Weights of a small GPT-style language model, trained from scratch on English Wikipedia: width 96.
Each number is 128 + 32 x the weight over the matrix's rms, rounded and kept within 0 to 255. Layers, rows and columns count from 0. Numbers have three digits each.

# up: layer 5 MLP up, 256x96, rms 0.142, rows 28-73, columns 0-95
# down: layer 5 MLP down (transposed), 256x96, rms 0.126, rows 28-73, columns 0-95
# gate: layer 5 MLP gate, 256x96, rms 0.144, rows 29-74, columns 0-95
up28:100087100095089148157136162131095139131144129074143169183107091102136122170104094114170093120098121099117116090128060157144142097143118097133136171106125100149115147071163123124162100119174185141110147160093094113107118087168158151112138158067054103154202118115135118155179105139094152139
down28:161123127136183100130145167093144095153155147182120134118087163141114156141118134134152169121143072184107116171127141106081073077139144106121126077119196087116118158131136093120125099093114141115154129151171089185118167178178118120108131192192111137127133126116128138140139175141163070099
gate29:092199142111185146185077078180065118098111130071142172096069066193181164118096116159101206186115095097130115149195135122105129151151198089107110119086162113085133120132088069072133141180192155187158149162159155122119178101111122147084131121100091151122121123140152169118174106138128107080
up29:110146152176093130105087076120134099117167112177161133162183090103069101162118101143136149102174070149091125126167102146175101135183144101055161128156168105168128152217091065078090132074147152133150171139137165165112143117094174188136091142225144128136088109066125160141102124232144098074
down29:136101123062118170096056205107146089124136146179142166134140108179106163057135160123169176157173112188126146118180120178130152085138092129204050141219138044100176151161174153112118170128141181168128154129117087117070121176034140141098153145170090152129195117160080179131082110157123130114
gate30:168101092061151129133137117136133120151096137160144144096117056132143101149130090134133151125147097166135105082150159136090112148111134135141121109133151126138090130100163104151145130158096097087111193119127118135111118120138109111140160213136164110125112077131102092199126134106159120105
up30:119133214144084114101138099152081155106163102131162183111142084158165069146121115122101104127075146154128095122080126136099104107114180099111137205128173078153107147108102155114128101080132164089088136125125134094134115154136082150117162133165156131091134154205133110117122148107123136129
down30:162151128090074164136152101089105167114141130135117134105140123137068104116188111128107086113068111092142077103144086157099119134128158181184117131103145064158193076120144163098151128103139139147130130148132117088099102182154108138101106096169092131131136099199130136103123092151160129162
gate31:097146125117104113137182176147093146143119064200104174191144141107153119159110131181069081118085144168115074107177170183102109071211093112159181133132124130109135152119182244110076120091130148131110132139110118094135089178131202135182149136142075114086117107133069127162052151082120110166
up31:112137176141171098162125118130060143125051102125098084121113077122141144091120109179198136174133120118188097134145099141154099108154159116100062152104095063052109125128131100109123096186168135132129136129187136111124159135108152118137110167135141108155102224178133153105097105048130091158
down31:131111140070127059130111101094153095125108092118143104142178093189185104166103104186104092128104111171170075163152169101120160122136137132104131129116168129139193113152102138139149113145138156137055139096149074085134151190121170180163155156142152121068151166072136075113108107136134175165
gate32:126166091103166099140113123069107132177127163124140123128157109100174099078094161116120149178133136154150108184186145139115099143059158074160134129131149162107070143137151118150125169115141079136159153144193113117114190089142104102118180098119110081079122176141124104105135192129104127107
up32:115093094076097149175110132166119138129168123118133196169153098134141152100133171102157152138153087083085135178124110095167063160096150149134115089132139179086100133115132195082135181125182167052139081166177109161081184111122170056078139129116091124104145194085116119101103134145060093148
down32:155153106116138078143148091179100094084133113168095090120134089137104123162109047130092133141088184154139120140152102116117128093125123118096137156117075205163060166156159125107173092162085143109114102157147124146143117080079096129133098094183117128095106145168064142135148114111132095118
gate33:135122121154133136179117203119132208190146094150159160073116083122153172106092091180088139131149121167116150060140180119131138126109183090082158196128158145170097118096102184141072157112059115168188160083092157104119142133113123078199091126135143106112177104125144078142049166137093101100
up33:125222145118142197172126150155129160146133117115186102157141142090134144131079199129116137152211111102068117165097084113111136168079107099108105143097143152115146072085163105149109125092130150139094156115097121150093148152160182090116122115136063105099165175136111110111088130189119175092
down33:070110078124094158099148112147183151168105160059134053143133145165103143129114162109115158215166116122144157105151105133133114136098097104149148115100114214130123081069157143178108109138104148161092097173099091147103183096136120136156123137148159145118094105121125117127077122168134126048
gate34:119119139127173127157114141078171066095135169090126138096097019120093150161138093096125090193146143159135101109158075144138027118130110114157097157150137120100161151102191158124120100175138142180078117101131173066096208086126119134132083093112190091162192142116116157096177124139110098100
up34:092201125148155126137146148073111165098130170120175133126121037110175117091181071127113134135117153134031163127142167143135097116116150131122084176106051116114125161128097105115108117124141117116109094117169144122105134161133199092118139072074049140154160136114185115156153113161088169085
down34:076110114121133136119118111058139146118116132137188125104116085156099159108144107059106052164106107105132111152159097129123109105120086152136162152162142122205061162119154099112160107106100171086115116113233089138107193162145094123156116118097045142129185161137191144115116102085136152135
gate35:146098130134126153121117163120150079159112141115110082142073101137145087090168107127098135112152108180172078126154099160136120127113128101150065106062135106136108090099151102193106145153134148122139128119076163111103073121108055103174160149099125113062188137137163106102116151187117113130
up35:130205134126142128122116117151155155102118102149077060125159126158113102129145113149119124127087113097100150113137123123105143093144081161104092069105098152097108112183108159105189123090105159120161112156134111135149115152124090120119132147136150126156076176150177112146061134107074054146
down35:134166117143116111124122180124145071098124160164170102138116146101127119131115142154157171050141121180122109143132155108111120147085126096136145157144150114115156143123157143149145124134148112106111094153097077130114195088094096096154167145116158093139132045079122090156099134137156108163
gate36:171122154110163142171114158111112148130179128119101084124139088121162105072066102117150132091163075140198190117127125120120149134133162169090129109124078150099123117082152115151089118111133117086125058095111047074121114134130146102094097110167143122085151157164164160133089125061115108094
up36:121129125120094176151050182089116058164139102119158090160143128163140058112071079085104125092104133153116140136070134101111169178157182134130113162109119117159112096139140109106140135137104148077144087126078101136086134083143122154120105138141118118094148128141095081108090090118151158133
down36:145173165102068142106128157136140081111147122153133186121084156177190131180160091101109139114112129140089125130153119112147116136122121101176101136081127074181134187103112112084134140160151105175131168128116150173147126150085175095113136141125113074188100111131111098111114141146125141105
gate37:125127082133138091094097127115080132143147121119093057117139130143135174157122102167114162088097104109116169133100131107154145114132126158121098088191130131075161089130177132137076129144164103128133099076106091152153091157161110112173137173159142092106157152091138135143124130115133125137
up37:139169135091102162170125134137131161072138177074094188039136089127113147132156118178121160147120104157100140142140151150117107115159160116150106084110087110089177135155138070115142127110138052068174114089124139103130138158134136114122131119157082159186148116064109209101122178095088119117
down37:171112105144083171144140133129175105153098092083106136117092075113076103157169176103159149109136109101111090093164158107134115078112123107159122138142127126134154119078130130119068164179090136148169124148159138061165111144136165098112089126137137129169190153131170143107104105116130132128
gate38:119116112133127103167138120089109136093192110155191084171102121118160134144118088103096087132080170129039132178142114107138058105107162150185078096234143155141146149086129139094136137131073182112059154123109140096120185145150151082023139197206082137087090133165188154133149191178087111158
up38:141178099129124132124159068135130124045163149222101112069144103158048212077174116129127083095173141113160167164168078127136132150135162158177133098074123170145101142115165020125158110138169036151173143207142135130120113094158067098180115071179145099157147176148114090192137092110164155120
down38:125121174049080143206143165146141138038079110156134105129174175119156055098168072199094074135097180110113125121153124130179170155126071118126075132148041084172154083107160134172148139108168087134145148073147124101158161141136127136104069101172096155071153108076120137136128160090146103171
gate39:075071137153116140173134137163107147151168168209098095106117108140107101105165118158127175106097139191140089117086157106121125094091105115114100161087137144065100128078142143125117168124093166094129113123028109104075053084168157114133177131154138112157162141106160123156135097130102117186
up39:157108097091171168145133112091149122141138114138117149109130082107188118167149109093075115152101161151080158105141205113097083107150144128129152069129094139129103147145142156131112153132171157088135136106102123136105108120134149124187154167092167191091100136118110148141121123106111200160
down39:124136104135137139238138103149137129180138163148095125091120170156105113150134139164187132125049100175173039122103135084083215174120120187077139121160153141116143110107086147147101155113153156152091164147080154139155128084150142145158150144119105109144102103110133105114143101184135188155
gate40:085126125157148166133129155145114158091130153132149136142096215125161176152141134147117097085139147141142138177122169115121169141094125182126123082125059173113122130151131104111121134192140100161173127120081158167090111138141104155143128084139094091069150164097118145131125155130103129167
up40:117155198080131152109141079110140145128124166159182170151133155186139096122123123159171131084126150098118113137108104102117137112098187096101121087124099155145087172111127105113165104145167156096131108123126017106135093072170116142139154088123148130114092149093100099214182159160127151143
down40:097123090151150148155133122128123130066150177162095120165092173142126172160130093099155119131110083158126154178130136102150106141180123135100096116118103178133128129145170091124155187127151080128123144146147152173154190131094112141129134139186107105154124111121092105159132137118096081168
gate41:108145088041093128142111185084135143133113128087129137176132117118121076128126162112156116148088151124139137168170106142151147128118152104139085171145141113168145152134109128154104142129108133201110100124110123098121114112148114177204117101135180137168167100114139129107154120128107124082
up41:139168134111164137072125074134163150113126103140131087118126177142155156100160121094111149129109088125090097122089134098170130158090155126140125194171142152095122097187122150129140112067101155117141122155147119121104161065151058091092118153081084122100097168103100115140089108168146143189
down41:176110201161043085201152181169122152139123067121152093162103136161106170100122135115103083081123141132121095131072109164138121106154142175154188121127087076140120082152075129159101132116100096103148092115083116121139127207123145147137108122096109115108080133101113140129089115094086106124
gate42:106132085164118159106116154202191135179129131141167158113157112152150173121122096111125089131123108090102085157136083102063095142147136104102138125122158077137117166137118110119094105105114126125141117118126148137175103105150102143082097113083077120150119112101118103100117149127095141106
up42:109128142129105095113120138127145125126116139160103098156105117134134120125085091145080159110155162073203179139108101139119111168167062160139141099139150183163131113179112105120078109142122164075127071166126167156109149156097156103114130188130152148105128161180111118190112104113125124150
down42:175125114125103090138103142141081097132132041125126129127095102112114072151142160116112125053148165102116142123098143140196130090070095090173132124131125106183142077138136132160132145153101153096123169148126115116106106158128130126128145164113114099174141069118177133143096119138132185155
gate43:100126121194126080164151151115133164148156138147142133136119170091130165118157157085108148147138118105106167171121118125094163152141079097166104149112141127115139158131153103117154136159141159133136174145177156128157110174117137121149112099080153121088131151159110112132113143074078129113
up43:105102140135172180177135089102101136130124122124148226121115118136176142097066139118199142119128159108102165141149105116113149155173103109104122122128147134166167140104116117124149201109156213099170117083164076152105098111138146120200081151104137111160101147105112121136101121129192094088
down43:114143120148226154092108184112117095083121114156070141172088121107113181126132119114119151162104099175123106146125151109083100138112095128108134100154111141112069127127169110148146161151181180123102114150123135104184181084103139161107115120113134123109147133082109131167106151122110092071
gate44:144070102124127135145110158092118090124128125134143096112078135063157121117048118147122087151113124172169191086115113135139097090188176180096209164140177112130103126154114161141156134143099178140098150123161182088118183085099169118062146104139112149090166149155136154181066170139111089176
up44:152145130069105150166153141154061091124080193115086096211110086110103104142161161124105081096072128105166161062095120116120091161193099099101103170126161137185112167110164188191160153161110101107092124167156128099148112165139125068109062103136161170151105155090138143094102141135122099144
down44:086133170137094120102129148088148108088195147156131161104073098120169159083131095086138159200139145160135151137158133089098143125146113128094078115101068100116098148140154127130122127106133163083079146145143109222093143138178120136150101143121133089119173132107126148161128142109104131063
gate45:094133139190159180131195170100088081134164105128189107136120069168186132122049088142156117130104147150138090127150139056045134127109188059171098161146154140100074176148094161089180052133133116092192139161087078151142063146090149145174143064147142161102157130115168128105087156103170193103
up45:094161179158174141135102162080122153143148086148058198202140130134147207168096142137091067214086108100160199118114145150129103144132139072185128122149111127121117130131130112129146138143085165134171138147109073125102107104132119160189114085110153091091119166176142118172192110084138137119
down45:140161116119091120134104108201156162069111104101089119100180103091087059133077127121130108110168110101179118106070148069169121198114074124163143111102098119140100117115128141140150067115117142146153102129049092166133092061107142150037168125146148095102158086180163085099086133184144139132
gate46:097103153090151150210099100129164081142196104165115135099151114091156142080180120122141124154140143100145143122112106099111123130180122112132163137085142203146109172099141080067148143144103143122195114112151122094141070127066131099116102127093127137115143138114071111156150160143080224063
up46:080144114102125161117162087192125138080155177151098132132133154159135169126071093104084136145069135128139117163121142105130155085098141124176138145099092149127129163067106078042157120108130092090116082129090107077135155063113132096139153155157164142107163104127157148126120104159123158159
down46:061129083107121131163190169109144147112172129129108107068097119074158152084105166113122150109126211115169098135101126129096123126118108098165164146095129117108061107127143124179155139106125109118093138105090167040132153157134168125145173142090092114128116135092149088065147148115108146079
gate47:114176102115144126144121123110077130151120130133139116101150105125116158114118157115158118104145134100113160119170136123136114113182099160130118112102153112123169113139124118102141113069121145151131104114105141207119107153085156106115110161098137081187158143045115164089156122164142148100
up47:113187106123138125133103147176101141075141145139109114161190150138104171119117111147079135101115136097140167143140127123140080151166126200079125083156107176108140094157162061144146126127116112125108002160127109120129155128077078164154109130134110116112124124115105160137116124088169107141
down47:120098136140029135141130085131098123174127108108141121090148142116110093069155156192150121131160150132136102126175098116153136133115132109150109097134137116183100157144054131123124122099123140098132178109134136061151102157177112138085143134119100147165102122177154179117135152143122154112
gate48:139152160090154142121096157133061155067123137137124123043122082153118173093145100161081146135127153092098151098102106098064200227090118134087146150089148157171087130146108096113138139195105213092095128141125073145175082137056171098104157144129090157082115144143085158127173116091113105101
up48:183114143087128143133158097119180129107196138148123136154100119078048091101182088140163146174149116164138154078125131135211172099124125187157113079081111188107097085093095127154138138148080111152126129138145134062117128097177111107124147156134087125088134132142157093177107145110135133106
down48:156112113101168145125124110102139139107133140098094086143176123179123095186150127076133178142130079182108160112076094139141119144169091121148109120151174131126102126144179145098131145139118143135154115165135086130135227147117125130152139166088188169151164111095108062165151148173154147133
gate49:166077102121111148138178128092135173123067150135139179119168132139113087126136151160103121101248153063185096109128045056092174152125135173067175102138167150184132142197158067015081170147106049154135162170119169094180121065089151101114105166133151163116131086157147131077132163096065094095
up49:104088140121114119104166064152154065133153027132062114159116129160183170145135157105144154153091120128123172220187122193147124115204124115173135187143096157088150143153121102150176111113153161096112079078143095174155082132077127116113128178145099123072137111081137155121169066102142162144
down49:150152127169127052172094134100084121225145127182179082111176074151154135197127152099192145119155125143083126126094125161079090174101089135155076143136108120214209112117109160109147074103131151112135158139135098177129152066153105185121156062114145103225161184163124132214156113137173126171
gate50:168207113144185112163121184146077113137193136099128137169053124128172210105120084160081153124134143116141107184133151095138149148182160077128198166140189119085163174182113141186098084132109134127079122075089097145151121128166075136187132151163144106079127194124095126148156177083116164111
up50:095085128097186142184137055104169114152034128092039071113163116121166176140114151138130169184132073137137122187060104151095124143110103137127094136116134159124147122145157111137054135155170123161124144094162176148152128158147143114133150128179177123146161143128067100129123138179111123080
down50:141120060144167156102154104127037117202223102124117125161152077178096154201141194169116157122143080157166137113126055111164104132134180119117116101055196123090121078133159149110162079129158105161109118140125118117086115096124114141124209146120118116133133157091132088159137140122073182124
gate51:071100077128171086099156120059119131127123172108160132118052177131127114140099118123101169136124119118115150169135110111065124132075170127136080132054163147160141130126121145121161154133179105074111164137145119122114136097075150095146116088094197129131109124140140148116168061126091137110
up51:144142147106104204137099147123111117137144179130130054183119142110058130160137173107170116117101104134106112130180124211145101128129164080168117138197124101140112120090136156140141099108144127180103146112116159100095107066144088130111106074152132102108126115128128102136102145138099157135
down51:188104153142109136119169109186084097211157137078159075082167122127179132092189117145136129137115155089148124155096106103097113110183111124129177175110126129162088135159109146096106121066141110168172126144109119124131125138090154146180147081127123237129123132158108191118156092120170091087
gate52:140128165107139177135117141115085111122101060139118149118107131118139136147122155152119184106096085152075122138128127150162141127131145169092192140105143164085128129115119109163179117144135151146084158102112148147089165155127142179116117121175133124140127119060173152112146106139193093138
up52:120115134130132140124160159119135063156123168121202125149125145113109098098139113184099120103151118146214099137117089113097072191123112101137114120134129069131140112103112134101068099111166140089085126129121151129172141169153144129097102119122114159167124170110124162143145184145143137095
down52:104130092118131131143115144155106100103129078167090118130110105118164131153133112094134149125097139143094142131122153161133135110133114113117140141135139182107106140134182137139181149183143130136163146126105099183129145094059102141151117128135174109110112083084109086145180119098136076161
gate53:055171112064147151080204171176128100128073172116131112163132127070103113100125143174140114087144051139138114105175107117110100141103147122161084095130116200144057134104125113109035139125100162136136168124130145128076154115181120124157095112096126168127135135144153136119079105150117124171
up53:120100118099112130113073117115168111146163141137098088074088144202124086113106110071103150108133170153156133182097093169110167142154110124118161156104141077076163154172118205158144099159150111145081086199139118101190088109109112126175113109122072054116083152097124132198118170102095137103
down53:161107168059093180130117073137143089181128144113180117158104156141025170083112112123110081128102062126105109086168100153115142215131128112095135104111135151176182140205174152112118141138106122117056079103031100173112170082148129151124137099134075176106065131126140197133096108152133145189
gate54:161148101156136182108076098162133035129141189119147164063124125154120142110083069130107104132092143053064071174158103129074146133101138082101115113056034099135073145121152097141206147079122120183123158102148086104133114117081127109098113152122169145107086118098130150135075113088153106136
up54:146125128078101112132128162129174100135092141116136082075095144083095173161083122145133096097114130086182152096122117103101146156132101146169079168153134114220100098132163137151137097093145118151092156152108157149099140168192208098106043103149065143143129143075211133101080116178141130135
down54:119122075066140098078177122096129134139086116159170180160155115142149151169166137135101147122145096194089244098122163114085049151107149129102162119138125162176156145150166176085120093218123133174146169182076100069165183098149132142130072127141155063188125140112145162151143091142131166166
gate55:080100097108083098140133124118123098118144152143117140130142107087125139100140137125084098133155140135104120116107141165130140166123103119161107098118166129068141095110104126106125158171129132119081123125099082150126121111114149127144124102131130058128186121121167134091064088072117131089
up55:092120136146120167127143113143101172151151116186135191117162120114140138126089090140167108173156144142155131142130112123103120125119130110127142191122095135149152147160160150139115153153178162072098112142075128123185162141149149123137127142138133130070123123158130109091174104085165150092
down55:141119129113082094104162092120105140101108165114170063162123203060119154112144089128129131095095129110126141119117114157116130123144119146106105126133113122095124112114164123053185167136123071123116130111116091103123119121081098165136117123122204097132135096145141145118080148156119131107
gate56:089120118178101065143152173116068107132200079116127124133042078068075167121078131192130134080125123059087102112202105034137106126109147146116105123082104089152045125095136075144168120152134171156128128163213118099097192081113094129113143163168117127102171146119072108115124145090077135086
up56:164100111117118146154185118104124114107137146159158137167140135123114206148106138107081131179075180119174146167136106162135033122134157111143082196124179115144181176141128160069089079118132067143082155161171119141131163135192076116102117124081093074123123122100139092116089129147211143127
down56:079153122048103119095115104097117186143127144085147150161108161136114115164208065102115095151219137140112089154127094155097151143160101140162117169141154191137185127124187155113119128112163094134125138106088139104126135133188126103084079078132120100174167055081163117113148124130151124142
gate57:086094164161150154183164088115180086192132133099173145121177056162095123166049149109104147115108147099123103124130163112098156161075148105168103124144095185107144063076178121158075112150110105150125153156148167169140197131170139125095168165143113123124169135077141121167152164142165109065
up57:144155155106159140097102116132128199097078095152122113169102126214125149092121097116116191154186093120092137141142101197137149149133148129108124172201120163144115144142084131136117125122116121142152121155135140144134225134114183117156085111135119163144077111120123103110143126153140120155
down57:158096078181154079135101112119145095122119157156159092130134096073089146087153131168155111108110093158127164157119053160109127136150134158121102152128140134150097098112183129099107082149141135089170112116181084131134166146093098192111145132141153177081152150155104093139100139143091122119
gate58:138162169094144097134142101152162127088146172154160103192147100112158164149206073120137168176176153107184104102136146126112030133194151103126133165124152121131106154145140139140103131114140100125164169169196157093062089166142135087126138133134154091137124108178078118119142121178118109124
up58:091102128122113113139128158203136041123179183094187101134098161110127121143108133132150126177112139117169152127093061060100098215093151132104155121108152130186148132105155133100127149090134105133123112071119105108163106153178075159118119111066159097156126092160103073155147088167120126161
down58:106092054155153177128091164139148135179160162100186157076099137141111155137105198123142135111112154131091146158095138120148128133126140100096114149184176142209122144140096087131138111138190113117108134047111118128178124170111069164087082139121129127156133105166122149118097160116133122108
gate59:122152107139132075163076158075108147124131102117112112108114116096124142112128089105105077154156077163147114080158111104081132111130095052116149089160128140140101123096172121118140134089107106144155157074104212132126087143149126134101089176131136124153125052105182146131101155115105145152
up59:177106162170147116136132081150068106136135123141111169100178147147086130129162109172096130182120134123122133132148091133155145062080128209139089152132107118117135193112173102096118101141180112178097167151129121178092125149092175098129143128136146112118106123143058117083181137170144145151
down59:176090168125181136192144063125084110151105107113142122151137120141128107069082099134133080162159147088119069157175118175120120055133153165147176145121161123127130121172109144079143135112115110070176109080134147072113145148177088085079115109065173092139130110144174185094093075142109123049
gate60:112121136135166131132139097143124180129143164156172131127164174073174169074119163059093107091149144111110164112158120069131163118123160080133147095107139121105102164196151092145142132132141159143121122093120145114102093155088118182141075105112090142138111138103130104149125142120070094144
up60:143140149109121164155119201121167101022075146106110111137105128123103162133117109156188139139110168149125166173159158119176107113145159158212131158157152100111144108084129129134166131119102140110085059079123110101131119101149122131155162161132161179118118176117064093071116117145134130093
down60:108155110191111119161147108152100109150096124156131091139088092134108118132079148109113133081112092093143142126147095194074090115117114173175121192169100101146120102125155149132127121114163078099142083070167127175139203117119134153203104088118152122102121112100128132164136073122135127167
gate61:095057141136119101150114117119110124126088104134142119147104192156129135126110090162107140128135127092128130090101127181132121117152128113124102168115093141139127107111137173085132117184088031130107108135156058157129120169108089118081150113148122107146147088129170147119101125131095091120
up61:134155204137143122130125170127129161120133180148132211086128056152204098090141154144145108160129119173134089148136184071104118160169144117122128121131112124128132122086081151119114164117178127097118116133110144107099128137098112159072141095094076092143170070155102131155120101100095163110
down61:184100061113195140148105140140121126125148137136150101165120172129139143161165090118123104114140106085118161126106142220128101091115092151145135181145118122102136123141157109085127121148075145137109143098125083186121141140083118097130093154138133122186102115110109090113099133160159086122
gate62:178099126076132137220174081116135149178100149118125201170160104052094111148166117145128140169119125142056144111110149087147118089164108093093109098208161149118065165152166088101154118166164117195103207128078172136086111124103087130095100144135109112176124123145146091148149184138090103018
up62:071168138093103093098116123119143115196082151097112149112136173142113143089143189186179135105107152192188074140144098162122141152138164131132159156139145190120092118127080173141100161116162108103076103086129178078118142171136057106145115047150132082089135183173137119122095109128101094161
down62:097150191205115086118134081104130157124104094149117173164159166092112088139167114127128145122127155160135128148152108097105141127110194089136090127137204075078119117107147135080104157113143166162121134171137133147092106156186152156125072146151122112043126131104184110058110146124155137124
gate63:130090155117119163164155110140140114150090188109161209118137131154139102143081158123091155177097209139128189106136174099169140130142084051091153135125192085157096214166162044143129104097106125210086147126083120136112157131117101075143147110133124131128118192091126137171147117150052108070
up63:117169190169151101171086069089143148162128125130189189115132136128145175138113122114145155164139111090128085152130072166148105179120098090100086098125238084112173089038147134085118120071190124110085172116115147161083106089156101113158117147092102065174148112159132142157127165096161110102
down63:102140116141187151066106116152107146057158111063065101106143100130138099131139119159147153141120234132143123099050084093059110155116144097061134127092114174164138090107069087131176167151191112150154137102086217139163156105107157099128118144122151124105150149116150149087146150112134114134
gate64:121158080171107144132114110163072102110196119080161097185132109178131072157141108109164115142086131187152118110164153110115119088125145077060157135134167127138055194161146118122076122214161149100153177096111107051131132160137115160183107165131149093126184170118115105138129116158121186152
up64:122126142109125103143072120095136151208118110105101050124182144165118124113145105132213132140140150153099138099095132125113106110138120142071092102127155117122141093121141157113042086129141121127132108060150158039179101120145102159140216169196111126114150116219131134130149155151113124176
down64:115114107186128140130087061117146079176145060134086152174152146145088135157108090159181130039116131147162130148152136124120066132116076175044109151130096091111149143134089103125153082127192101086114117068117117141115206096091169152061158112152174092137116144135140087170185166168107136162
gate65:113170170114156162210133086143064117187107139136138167106162100132141126091165126121075123111127124117140165069129059087127117163135137084076144061145134195115100157106122131139121163232195093125201155153170180055101111126157139120112081116141102075105153174083146126089144106138132169123
up65:077152162092122149122150129125095123132108189152076160094151105104103052117131151131151134108083134167067141142068141144147138176091088080202115138055141088089138138089140148080119145161149172119172148185160187084134150155087146088118120114067108124142179144097183104060194151168105076090
down65:060170123104129151126182151140153123132118124083136116137090104085145085079180110134104171121090158171100119081128152068090184061089054122127102113173186126194119148071161129104095163175146108144117101120157097172138156144130112172191065138131185142093142188072156170118165143114137131156
gate66:090085151168125150143148192096105115112106075104095139067106105134090067086128123146170135070095164160154040100154125090064122131138157134152137095098154072089054142122147192099083127148109122129106101107081113057145080146117130136163146114137069106089106112060153095116162174083128126155
up66:175126114142106135155131198122118080126173090155173151104121130113153184145105174135152112125055163149161099120095124113143097126159142069081142158085144150209108137136142094106145182166106159073177148147186184135130070119108137113108094138165153209130116101096124120166099176136121125083
down66:121082159217098166145121189139076132112151070117134138108123153095105139128174102141160112089081164123133084142101111099128128169128197169120097175132156139114109138160157150089048143112190155062147133092136123145121128129119163166162149107199107106139183135141099131212160156080118151122
gate67:073138181105201162127133114138101152144112126159192127135151137149182141157115100118158123116101102116146097105123227104164075157091155128157135130179086157181141250136095107121108052173119103131118170138209167135118162111129088097135149140149158117157168100159076125127135129157123139155
up67:116127127093171138069123109140123082181091133040122067119177155095191091145153134084164076105156174155138178146154159143160107139162153134150116143146164077079118207115132198121142103105156164141082158102167134100098157122137202145127140125153102128148143150061104137103128108133129087165
down67:153118119120000137118189173099100162111075165087080125157062121128116162083190102073119095149106119077115135149133100158120215095123123126088147112099123106172120127149181104131133175139135165103115093134131140111086102148155111137149165112140089163093217185018113087142149150139105130075
gate68:136074187132116095138121129103137070095191155105120087182081096130134156141132147129140103139146138084109183128198110139084180140163096163103149061133137182134130110103146098151148198140085151102128130073138127122136129153179107055200132145143058081132116086137101127127104120121126125170
up68:085072103183149166089126085134153120104108093153074122104146092134130129107108117168163162111082102086152119117060125148187101104131163173121118110177092134086108123109185162125114130079126116076126114201109061151132106118096098140138129122121103184125122127110139157097153110114119143117
down68:193089131182113166127085194201089085154168124094161066101175147117126104189074152166158122131107155130159129116073129112105104130118111138132150155149156082131178145089101086140153097113121118153156116114106114127117114155060100136106123160115162136149123140129138114118116110117088124191
gate69:103072083149123105119193160112176087097134140136194149141135072184212113157112124169074125127147140085145134072160124114134161095112131130165097126123083131105044151089154134143099124106149139102137095160159218099113134063115113081155132128109089070188163069126130087141153132099103145170
up69:096146078095103146124197136092099059070113182140104136148161115138175179165168111128144083076101126128135115051148148149088140099053132158232098141129130108091182193120130156180134091123063081071145074156181141090184105117128127109109125138127156154146126117109163113104108134124140127162
down69:152173146152200126085190222096140156087064092121123133161093197109140139120155130141114143132120144158102137136133085107093128126157100196125056139114111082129170106082191151127092175152126110058143180099181095093112112161128112169037124149147147074116120110097171101140118138156144130176
gate70:118184147113180116103089112184107127110118111128110129113153099141190200050101109145118099175111083126133086108139113129097100121087150156155122056134170121148095147146107080119119119113206158151117166141121140124104130101102136082120158195111129110120088155166178085144132129085075172104
up70:098081103123159126171066169139141134044145109150072158116148162088140147168150125107144062109113114142095093098102191160119116134135088085143122160072180130105068103094143160113109165097093154152150119102167133188092153129150094142175085148095127092070144186124164092105121077116148109094
down70:110067113172179139155046153116121145131111161100093138145127182113152116150090107112107157128090161140085112168145145112125100107135090130149092195146137119142128127121156170116174111159075193085159068031200084192161162106114075087183033137115176080155102143158171066104137098141139149162
gate71:121107110035121124107113134121168110148143138116166178115184095127102124212104095162114125113158129132088140117104084161133140109130146165107088105121137152074112109148157169118086136095127110170177136117115094112126159154089130137162147139194131119158142121111128117103120109151151112110
up71:158117165180137141151157072089124143116129085160125142086140088119106161150154143116126149130149187139135216093130181137089117101161163147176107093095143126087151125168124098082141148130107137088138131158140120157152141049171055116136133096119145153139125173075148088110140124115148082141
down71:164101147155103137173119130140113121175124119102131068131142101140138124117137138111110075130087108094138107109142088119167104136126121154121128129136186164115125123141143137127092164118126137118121109120159128081171184149184119133156123111081052145143108102175174177133096102112144151119
gate72:036161126138167146081115134109088116099170104152116141117096075163131103120084041154132119144175116106097112117114173108121140168140064150139098132123098136016107140147140127127161145103138170122189128117132131095097151065077074162128111152171092090110161128158149121110083168137156149100
up72:077128082174202146088146167115132096075145113145115143076140088144130139098063094157070075117142174116133122170136115142143105081057120152097104175130154167121121119118114105124155127131121110150106087148148142126131106091151080159098187152126135095141126115093223113123162171119135102087
down72:107147129127171164116158104085141128149131093109156142169103156108090151156134184088163086071110182124188127145087110084104087137153155130135146178159078107145157158132128145126118143123136173069136111185165129166088124127114161080101150104146119091072103130107160179088090103074141153205
gate73:164159122085129126180198174114136181091165143132109151181133081141097077057044062188150168116148193079176108101195171084140136135133135109102146173126138150152080133088056164075100182113114107169091137181084085016126109135091156141189168142124120114097155103149175068153094095126144185091
up73:153201179137149138150112153179149147104079113109057154097091106137140091172112107107067130150126119080129124172133145098098144171148059142109119047144167126125141071115069119109222152131125110083143158115121038137153145109166100136115100099089113154089152079166149199171150153092136109131
down73:169134223134118121195119142137153123187142162171139107151118099123153158114166097084102095092178155139111135126166151024127134073110136136120125173155130085150105144153116115068150127113086139173123109083185081149176118151120113136095113134148210104129170145168137113089059089108103111129
gate74:096130163135098143116095105150167129088110118148115154167100089120114099124093073107159145143070175152061137115099145128113154135120129157128155100122170159120147142176215171118147087144117125176153131137097134083095155084121058153143165119128154163116069148071104061093154145178175123122